python train.py --n_layer=9 --d_model=96 --n_head=2 --n_kv_head=2 --head_dim=32 --d_mlp=384 --vocab_size=1173 --activation="tanh_gelu" --norm="layernorm" --norm_place="pre" --norm_eps=1e-06 --positions="rope" --rope_base=10000.0 --rope_fraction=0.5 --qk_norm=false --attn_scale=0.177 --bias="none" --tie_embeddings=false --parallel_block=true --init="trunc" --init_std_qkv=0.051 --init_std_o=0.0 --init_std_up=0.051 --init_std_down=0.0 --optimizer="soap_variant" --lr=0.00248 --beta1=0.95 --beta2=0.99 --weight_decay=0.069 --lr_head=0.00545 --grad_clip=0.5 --warmup_steps=200 --schedule="wsd" --decay_fraction=0.758 --decay_shape="pow" --final_lr_fraction=0.1 --batch_tokens=[8192, 16384, 32768] --seq_len=1024 --doc_mask=true --train_tokens=86560000 --steps=5031 --dataset="wikipedia_en"
Each number is 128 + 32 x the weight over its row's rms, rounded and kept within 0 to 255. Layers, rows and columns count from 0. Numbers have three digits each. The size before them is the row's rms in percent of the matrix's.

# up: layer 3 MLP up, 384x96, rms 0.141, rows 169-194, columns 48-95
# down: layer 3 MLP down (transposed), 384x96, rms 0.124, rows 169-194, columns 48-95
up169 097:109070146183129120143145124113091098126079135070196135132154125138141106125152143163156146076074166159129099073109075075119097117123136107118108
down169 112:118087121202130085163130147072118086110071117083159109145165118076118136110141082137151112133140090129126164179135137103112135180056151151144127
up170 100:119106156128147091186147116171079084097132084094071102128150154111106103124130124114147108137151104199118086182138077099117135193115148114127167
down170 118:103103168153142063131166151175054134128142042121108104136191114120125123121120098123117133140115159157110089119091108135114142181136137168135136
up171 094:151101130157194106099127092145122108115110056119136136094136114115201160111112140170096162122130110066161077136124150147137119178099132108125158
down171 095:071154167080122119121150097173063121136204149120149117146118140113119129112104148117139141091150141116096151126134116169138080135138127153151163
up172 093:159133118153153096117127105187107100100102133157069116131101162138084141088113108120103121116115116146124146132087148199119120127141170161152118
down172 090:134125194115089120114128143076166129144144087089163120082161114074179103146148129140128139120146149096105124091177120136164148151098103098134180
up173 108:073113124188178149215183120107144131087085076071164162107148139141130142108163121158116107095160140149113072141153116095091146162174117109111105
down173 098:167170129103148124163065171126146074115092127115134132184120109067096113131093119151149144157115107115194169162097086168120093099071139066133147
up174 108:128126087093122128083113103175091137076085142196134115135065125117145148124124148091102178180102168113159109177148157143136207146133103142133127
down174 093:166127174150103161126157167110137138132169104074101138109157164136139104117165138170134085069110117152096116111114047175110044094083149184126122
up175 092:142097066146144114146114140160071069128052148114153137085127087144051114135148129182127158119107146140138158137085105071145184162167097132101079
down175 110:129055104128157114131136172124080087133077139158143147120152086160077147090145090148157118129106118110183197176131114189190138175169145142115123
up176 082:112078137105127152116101200203093140101160077152122133093075156166147155100106131123112151125150147173103122121101123143192103072172110138120192
down176 094:133084141111109144141097164178099105092138087116138091107122109154104131103155096150079156149125156161097110122100149102159112099127179180125192
up177 110:108099109129047162117108092149136126114079173157115120104118117167051113100086108109138123143106110152159103156127108051114204143155089154142114
down177 118:131133141094162088150150084198141122138154140113132128114122109178117117137060113158155170111150096099133108121172144108093121070106183153135122
up178 110:149188142063102116122159179165120115174098132137154085166107094100147055113172108140180160179067158120097181117070121139146136122133095126102119
down178 103:138148064177140138137081099100138107160134141136083116113182154091091135098144124159127166060137117172073072108167169105100147170125164091147122
up179 104:091094104100154065165202097114095098150113165128192121179121088167093108087186087146123141111114186175104134120103094161120109155112154192161137
down179 111:130114079164130110099164145112142134132052120124085134153143166147092097124069115115103125219143136193158143126122106165173105165122109123124137
up180 090:106095116104142149141165113134145155109147014133074161124084116107131148157158124216143122152091119150128057100115120162134080112163161118083127
down180 103:135116096087140105187157135157134133151086056130089129134143154119123138141162104189139139124113095128157101124120136157172111116131174110095093
up181 093:122145101110105084111133162156103143162133109118063091169116184144124137128125171124119111095181133119185122142107167089152095114129117132104082
down181 086:106107117120167152143131115097150130081132136132184139073131160107165083116138092145116139191114140120126152156151142154080132163110147100124192
up182 097:114107187102123136205121163162132105109143117123094124217101129140141113137101165194130118106145178115076119109169135152142091085093135133119119
down182 093:147124009122139093072119122125113115175140152161155125068126138140110131108112078084116136162089142114164152160065106109128179127158127116118115
up183 112:110139147176148082151152106136141128141153072076087135127085097136163042149137182153168078144118103173115101142140077086111089185114134111068087
down183 123:168162118126182076163132095131170134097220148133139139130089141136138109120155071057171186155154085124096111164128158139080092166064149086096125
up184 089:153153107115151167152112128140131136130083104146068106114102111128140154125161075129138116084102127153157091216108144158129173142157113147139120
down184 087:135206113122149210115084082064109155118112078093104130079138145135122136120100099085181140089099132091178104198108137159067133074148103144148133
up185 092:136107127091104151119139090135153107080097080172154153119157115121166109101128103185113096151134169155148099096122120116159056184161132162137121
down185 085:105132128177149123135120153121112144175161168100094057145121084148112117159126111083118128081116137063091163142168158116096145134102139134127160
up186 088:116154131129124143129144149173152076155103160113160128136134148056085142111135128139193169153115122144100110121128119068100156149118142141034084
down186 095:129149173130116117067100172165077098165112125135135128149172120118099130119099169133212143187052115135145151135143161144129138144121102121123128
up187 107:120095153110143113112139097165147068091141116171087102114116115131100133100063149104110156069128118146111132118171126127144113089142176099118180
down187 098:132096198154133112166142165125102171083145160126076150072157120098154102102145126132121206111115120151124081129127134155143125123172194139125149
up188 099:155142160141099117138024136206064109119105131135157154127047127068143163113138151121137132151144149040083138106118150101107096135161088121085109
down188 092:104145091115158177106205136030176168109115126088088115143184123159133080153097077120141113147118121176132094154174117128127125136091142135171182
up189 093:147148156094125064096150102134130172148089196098145092149118106123160124139114113146134126134126099166170150116121168147183069096147139151119089
down189 088:085091115151138215155086161168132099106203050169142162110125147129110117126138143133129118090165162104099109153135102098078150148101115111121187
up190 107:165083132109121065169110179152134099151183146169175108140103127129111117117162177113172132128098142131109131102070113117126167186123085097119105
down190 101:110170144070132133103167138106091172140116129123101127180111132143122101143097136171155123154180141044161085122148104056138126102128155159176168
up191 099:180109173135113150168130128105131167064176084059150143159108149113110125159132111139162130132116174169144112170125144117132149104157059136102146
down191 102:058127101119119100072132109128123135130089154177094128085126143158153135099090128110091107113167076064094100124131121144114103107097189105173066
up192 106:103122134162137089174100129154115084146064147153119176065111173109112193124110082123141126105114063107154098113117058114127149136151099056123150
down192 115:157091136183158109129087119118112100095047112128147111142109132153160188082170057155136143109125135149105134154167180100195162105170144058192169
up193 094:180114049085176154124173135165126177137110117119179147158068137096139095122182083108143122135131152142114095092097203131144028130137159120081147
down193 091:123081100145097083110115136161130129116097145121155136246148106121130157135121168096097079143154131152128146142086135059173094123159167117152103
up194 112:085123104180170110121217110150143153131161097127128104072097201137164146147131145150103119132190145148155086112165126129136139155152117145137106
down194 105:208087147080063184114064125121130116137121152114084152119100075154154095140102144125189122113140083094173165193092161086165146141158141100075160